{
  "n_layer": 11,
  "norm_eps": 1e-05,
  "tie_embeddings": false,
  "init_std_o": 0.0,
  "init_std_up": 0.0445,
  "beta1": 0.95,
  "weight_decay": 0.056,
  "decay_shape": "linear",
  "batch_tokens": [32768, 65536, 131072],
  "train_tokens": 153800000
}
Each number is 500 + 25 x the weight over its row's rms, rounded and kept within 0 to 999. Layers, rows and columns count from 0. Numbers have three digits each. The size before them is the row's rms in percent of the matrix's.

# layer 2 attention value, 128x160, rms 0.185, rows 0-20, columns 0-159
082:520510493534531481487496563513493552496491451519467512464503483477486494434474494518537525520499523510500537501475476511479513488483472510521508484516478470517455497498462496510452459464504530501464488501513530508470510441519496508506489522454489477547483502500506508507511526508495517470511495507554495518523489485453482516565515475547503503489520502516480515515582539540497487494492519520497486493507515462525485560481483540485462493506507499498518481469499524483477490513525530
078:478569480560509474459495477470502507495502479504481530488513453495475480529502495504476520511537503490528478516523493507490518518434532495491456549485464476493484478511503490477485494483528504484486530575532504481513483499466519510521500481460531492536514487505494481452508524505487496502475520528435515519469494503519455491488482543446500516469501503498486486485495506475492495467532477510500509509490452491522543490484489498475484496466483538460521506514483537471482508505420507
080:469528516461504485533506517487516494480481545495521522502511500497497495508470511506489488470459490493497513505528504496508484499497471491569461536485470490512492495482463494500440517450480476471487506506541471474510494517470505481529520476475494490500456513464524448445538454478509478525495502491504536502499476514514479540494494531505497467484498508509485494525505512501560564553519505477450544554536490507491522479485465488492516505508490478486512518503566566505477489483485492
084:457475501456513546485550511469503509518505495483484503492509489491520537500509511513522513524502471513511522452483493500513493476502517528506505450491525516502492487538501516484514524512500467483535504465498507476467505472485530466470497534543451589512543520527484480516510519487501534496539491490512474480493513514545473459503483491518496509520487488501510427483459499539513530530502487517494479475505499531503491495453507539507520463499493504560500459503526575534529526496512491
085:504483542454526501501519467485487483520474530485500536468483515462523511507518496500527542479495459557519537507519497517471506501499491540495512555507534483499500502511482529539504527485500518496477466478469490508522501494510502480532521520516496520473491545500506475469488534474523493549496491546529507502549488481485448546493433533527518491515523451529528461474482466473485515512503486486484469444477504450481516453493479479525518526484475463511525521516509515505523519463512518
077:469496523452501507489524546513484519461535515502514533507507518492495514520489453538508484541542518509472532549518494501504523493513510442509477513465544521484484473520506483530484507488504461525509492489510465519537511483514472476493505513483536544483521481545464566554491461495520544447502506519535527488479493526518475499503483470507498471483466532495477518526514472521526523510504489514508462506521436503499523510491486476479490500477535525437504505497498497548471495522488532
078:494488498460483513513474490514534540538475488514521491486519505517448490520494496479461518504478476523516491501526480453505493540458522471539497501508501465499489506510479486453481475501516504510450503514545467532529526482502491500525501483536509489462497504472500448489521501531500510551494508504540508454502490482513497473515525514467559466569516499508499525462494509492479524492515494456414459497462524517500547478481509500479512453483488477491533490488507529481493478549486506
087:534461441497464488483505517524450487484473510478517457499506493491443518480524470523503467533511456498512505495499524471486502468483506479519496457485492494477479495516501504504501503456512557520514517529490502515473447487478510499447504518530465496502474500505491465529494506543481510518493488493490472501470492473485529489547501463486468474466513472472499522481497471495524491486528514501477505517506487492499522509401454476495526462478534479492470504498481496544513428495494541
083:517500520491496490512468469500462547526483498501478529534486492446486532523505505488479478472497515462509548499482545511480504455500485497518520520498480540459504540476484517545508498469531488536498471491527480508492485471558524471516544518489500493491465489449522512482491465497545473474528487516501484448490526541455518514515537527522494500541473480501473539545501511489511453490479537506546479472507506505519492473543517521487440506493458521498481505500480493457505477513501494
097:533467541504524539507478492517521532489460496485512500482495510514474504489481512473481514503501465495463515482477530437493506581501488531502500557451473463473499499547481533469505533476503523482500521502535530520518467550531462491539481547477487491465500487478488509489545496502529496502504542511540499530501506474488497484523485482487541499483499483521505504528459511493522467533546527468507495496501483444508470494472449490479501495507505478530498512532480509446507509498517536
073:479473431493529495505464495506487409495484479487532504467482529494487507486519482528523458511437530477513499519490483505497514490478483533494502505508527478474482463508521522511498474500506507481571482497481484500467457542534506547518481463494520518463511492524530490464514485507507475457511514489498494488506519516549516466510531515526480477465471512520514550526515528475493488503517501528528541476468537512498513493487490539495502502538499501522440500497506515474438511487527504
080:478516518531506494476513504546531467478507464507524480495437524490497491479463553523532492474509545475487497506505457448534485482485470500489509498482508514502505486493473496467530485538521494474519510489477445509509517457526463494507500502521489524474492495507503506522480525523506497523533492482580468468512499499540472512515467495471526498511448480493527473509495497503501502478471520475520516474535559430528494496458499469484505498503532491463452480506478515522483483552488528
096:478482528479499493560500524503532499499505489492525489501485460475500532512503487473471520486490487500470521492532532443546470549499502489480529496494467502489516487483486473451516517552489499511512486502525463508496484508526509425496510439484484491550492520485503488500550500471500476532490508446529486503523455468510536505472510472515500490528477510469482519537478533505507449514481482463494527531536461506486500424476514515542509527487480506525494531509520482493505530467504514
085:474546500522502520502475508554506501511498526499487564523438470540503468474521490498491469450490507579451470458485470469508533526497491481515506474501487510527500527467530524495488526454494497509524466480499519516514465507508477507501523481559496518526497505477510516498549516472426478487492501476489510498476518543524501477524442524486485485497498495497520461508496505489527506488524524468488475476483525504524478451460492484490520471507473505477475536495487503497525468500522515
095:509453520490525526495495552476521478510522509509480515466485543536494525468522468514473520498443518490488497556462517495464472569476493512502497498479541486501492509496469514535494473513485497486537477483467492541534489526513483506505506496533408536456490539460468501523502454501537460506478498495512520480474526494514479485496499516451484465517524524475487528515515493475491511513503520488558485472492505475482485475492502502501525547514510496505492510507504478511506485431501517
080:477473511522451497478529498533500524535487511480478517505502468496510510516511467448475468500505499498524462445487483531510536498475481435499539486515493499507503476491481463476565499504517502546457512506487504524515490512508559515483544520542494524515458438531532469508478509504490501504504524460469509466437495529480513508523482529504507548459527493498515517534496510481533512517497493535498512539513519476531523522520531506514522452516508485534531467485524486513489513482495524
085:545500503461537486540504527535537509497495510504471487509478529548518521504483462502496492489498510509473493473482522500474518509449482457532503538482515486505474516522502482562504518472509500504543535500536513496496494511546482496526503529517497488526496491475530537465502517507499517491491490475525528511557543511501550500450534539459528494493507501484463499467504496541460549479522515524526507518496513513504473477481493550498469530492459468490466467515475509438538488479528471
082:480503477454475461511477486490460470503527555523525521497548510507499519480476514462484539473509465495479516494526492436513497506499513488508524510487456521430507465477488506480462506527497507512525504527514556508485525491498456516495485489531484515497486483503532451521522515485507501485536500516461553477463482473488449529467470510498460520521467536515516494487483515499541485527488421503492512518529497509494520508498507503485527491510505485545503499484524517557513552498513487
078:498520505525505477494497525476464534452500488520499518495552493523535439508522468490473467472519496524502488481490492516504523478484495472529496499499482538446490466489496513504520477470503464520528452542550515491527501520535458523491489469463597527465518458484520522477501474521496492474474493490424530530472526510496487485490531528465495519499496510490442507521494513513507500455508515466486496520499514493505527534553514499486489502498495478530495512497506475512535476527499500
088:520521514486523542473512479515447495510456528498515476443541491485497501513478474487479499480499478518515515496498431467452506508500478519551486509538495480459498441516491518499493497507523556467483464521495492497502497479516488530507488502499560463475508521497492459433530542480542485462488484500516453543486523461519457491492505495532462502507494509527458496513513507507474491500535539491508459487501521491540494491530502489517503492488527510480524527472503539462536496484497483
090:557520512467548508506482515487517501483497526482482513538491524523477522495524513503478499523454527500508508505492515443514474526507514511484526469466492502453485509488539509449526498484518476516504508495472510505532494488473500485499474506513487497516493501473486493500488478488497522430540513492492529504531470475459506484528494486594513534533481478502496480513473497494515497479496539490566485464514545530525471429525483459498518482489507519529511505530532500496485550527550501
# layer 2 attention output (transposed), 128x160, rms 0.159, rows 0-19, columns 0-159
094:499565537458492488511514492504474527536512513488467529510501499524509540506456521482463512474528514530511501517536480495540533499471500492482507484497506504477494519521465494512496506524517503535541489420543493489536478518474447474499460477473524493525484491543509513457487517484483478535511467520468522480479466502482534515425528511461536487552514497513512482528464494510520482543495482488498509461492494490479543496496473538498473524476524498548489517521503506482494486467493498
084:485480532470489492501472497518505457540476522495504513494493575516509496496477483492478484494510453507497532479466502457519469491490463511437533536478533461529495448515460469477505491507500487556517481484525509541542490509525452478482510539512481517511473499488459512541504513510487516486505473480491485512517492521485457490535491545503433491460530513504501492537526507505463471501513543495524536497500508523528484481475533506503491491483480518469480508547503535479479511471537472
090:528522508520477511489475502468512501470495520520528472488509495517487511521510510512506526495538461529501501523527536512529500520484507482473529509538434494472443483521505496495510488569478475486497506513443542495479473497502477527483488501481480509447509546495484550514529483495562489492482503471500488487491510493503491461547467502468482491478496452434492483512505470551484508458486472485531460477515521477517493480510534502538495532462493499495451453512482510474496521478528515
091:512497472511499523501491499515511518520489523520516491543527469530503546465507521471490507476482531510465491508479510531497549508520528495483495503518476515487503437473543522496498486476522493478511479473532493446515472454502489479466491468521486468475499477474515516524513511483508506514447511545504488482519484518492507532536470529487523456486462430527493503502519503431525484502480512521502528524485459534524513494492547474477496488467533504449519488493505478493534464576518511
098:495498481521455465472518504554530512504469503509534497483541525492469497476512512519543478538485492482517469442510554516504494519487519486503459542499463529487517488524549487528484495486502475491519509511518497482511535458524464490500486469495491496552504473510474541506461486469526481523508501534498527470513494506506515518536490466462512532494478470467511555464532503498490518494487548467511478482517454513541486518509521522474516493501566539521508465489488504500506543479452510
091:516507450517480501517511470504499482489491500525504455489489474467523512490489501497470534499506547493478510533498500487510483471496526484454500458457509485509494477501513489477501506453519502475492513503495534506478502418535551528491447458527562505492518483516470472464467520527539457540434514495516493484505449531511551506507526505528486485477521482492506505514449511484527446513495510505459486489504515513468527489493482549511495469505516482491476476541516522472519518507480498
083:461562552515526460511505445522481470476476538509487510535476519482534495484505494458529462508477493498537561507508520461522508505503517468495509452478460504463489493509518495539525514491485501521514504485477541500506505511507522479489512487479508516480513472456523510510496479487502545527513549476481480493499462508470490516515491461498457475457491490521494519543522504506510515521498545513547477550531437564495474508502539495521528506502489529526488499488470492517474486512514480
099:503500482524534530509513502479514497496541478518463566529526515521553486493503505492479487497494494504493526527510479507535464462483487462458462506511494510483493524482470529458517492484497467478527517516475521476505483499507522449495517477484523511502510530445524492464539514528534501543487493537535527499491504482499522526502477519480519522497506530568517453496480478510468491488492541514504482524444457515477518481515500474529474488470494491548517524547472520475560532534519513
102:456501472531515468527507476477460483466446535516476495514521512516522509488501511492502519516499490501531451493488502481524513482514500501473480507465494457518477502499479474465497511557488435522524531518486520474501540502487488507483499500521479487482512469564515470547456521480465472482520474468456553509473476473529513473478472496514507535484509487493466504492460481507497509503492459536512496481518526502485516534491535500513530488530528460523511494513517494540428492493493560
111:466508506475499475495514492511502506482559525445492511475499519502449493525468483520478483537507495508483517507553445506529481532490463483506481462483491465490495512471499507497493470502466472499496482475510538506495527506488548492513534457465487497525539539528532524484514470481484475521513481539482496494513488477511516444517509499459459515472523423478467508512497498512432477539495509473483483519504532519504546492488549469516476544516501480503542496525524519512491499471509479
088:523462536496504511470551501477498522547481509539525482519521504492465512480551500461468478432530518468487493512524461480502484492475487465482517489509522499477507512485484531452464508502488473492474511494478477489542517519495485497529468566510500506487514519469495477473523464470502476496532538483457464534503510453471469460503527551532522505500502496487493483485482504508457488507490465528518496532480539486540484476518486508509449500507482455507507476549507483480480516492475457
095:509496526513497497507508475476491501509491535543512490498521519532512495490517480508478453501452556482505520523492529483501507510481527516469529488506497493504497523503483518523492455446479545433503490511548513508523529520503493516501479510515557495512519490473491492541524524430529515501499504506511489516563517447484481464505523496511513534493508530481504530493457527533480482557515468530497448506458506550465492483535504475464538510487488486541527506521522499511548486491520477
102:504513492490491519472478486466502490489527506466479500486497521506491523538497514463524560484496444476518496489520471555493533527499462495558501513494532521469511540501490524560504488531510524492549527543474557480482506523513553531475561502507513515463542503530534499530506519493528509456458492516479507513485496523492493478491479500501486533498523486485473491467561490508476537469509501510482470521474508513526494537487522498487512499509490471489562455495521473509504509474530493
097:498450501517451470481473495492502506512454540481523516498517492535486484487524465477451495506540489442487534489504473503491508462512490495504464457491472496481474445516505523465511461519509529519442486520487517551502473466470517476504480479481454538479524481553499516549514484481516528495524496508515502494521538490459477490465497496485492541514479496521523515491503474507458502511487486542539513475480488535446496477505528446481508486499503489477512511473477515479557485517503487
095:489534514479505509457495489482469511484501538476521497493500464479466476538467483517493478511535490482504496502502494489513495474530492511549465501507445515564511538498478515469486497476501505508502527545487490503453542488495511471478492519470545480467540476504530527491454515499519525475486538488528531528532486488488554500516524464499489546534502458510543465496491506458500449500497505454511523473517488511470485504493536499522468477525503496506566475558490456517507490489486482
091:500503461491490494556483544500462497469500463497483500500482490503508482468517514457502509471460490462491514499473463457494492482513471485549508485480523525507462530548498517505529512532503483484501509493495532470522511485494480502495451458496520467506503494489522467536525485496477511530528448534517491501500500473496512439500502516514482503549481546546479473531491506498525492477544515548460512536458492533489478461495536526485494508513496551486466552457488516487516475535517471
093:497509459526469521530522477509496515524515521558512492511510482506492498511469506472486497474495513536534508460519497458463476482560459531478480493446496502497494530466526513481513475550528491542497478513476490533477476483490530493512468532521472450472493539518490568504522489497541485490556510526511509499471484541521498470522522518491515504490479475494543507513477500488486521548465501483543501498528482503513545535496502504516519500531526496495530462457513518503498496507522569
086:546527484508497565503489449489494473495479492502533469504489461483501481498497530506546452526499468509461491505482528537502506478473527476535537534508504541457490476497525466542516472472487507492507549497551487512475486486482506463482470492481479549505517520459544487541518521525494508500511491472491491487514490497525539504536478535523535473473514487520471458530529464530505519525533524503528496524478519519544480497506512466517485522486515505455494465461486489493525548483490505
087:496493504528465504452468511471498475457466537482483473470495511508486482476497527543495517515490462517461511519507507509474492490498479549477537511480547516522488474509489512460488501481465482519459541485478525522443485517508530473525476538476499521485465511462443474472496511482465521499547458438479492455466501538518492502490510516481491490471484549508491516531485510489492494510507502511555498506515507502461485502516540515501468520502497497500488499482471522488418488488481540
095:491543513501471485441499494518491496496486512494459535499481534496453485512504466502514500568534474494452479502508555508537519491477534467458535519512492523501523515537518524479470497429504507516470528454462542514534498533530516468498471477494480510509502507462482501517476430528473513495489484469472501517497461516463486481503481482454508503499487492491503523502484501514504540504492460446488477526529506466519500481493513520504458502516483499571513517505492479498505489514511476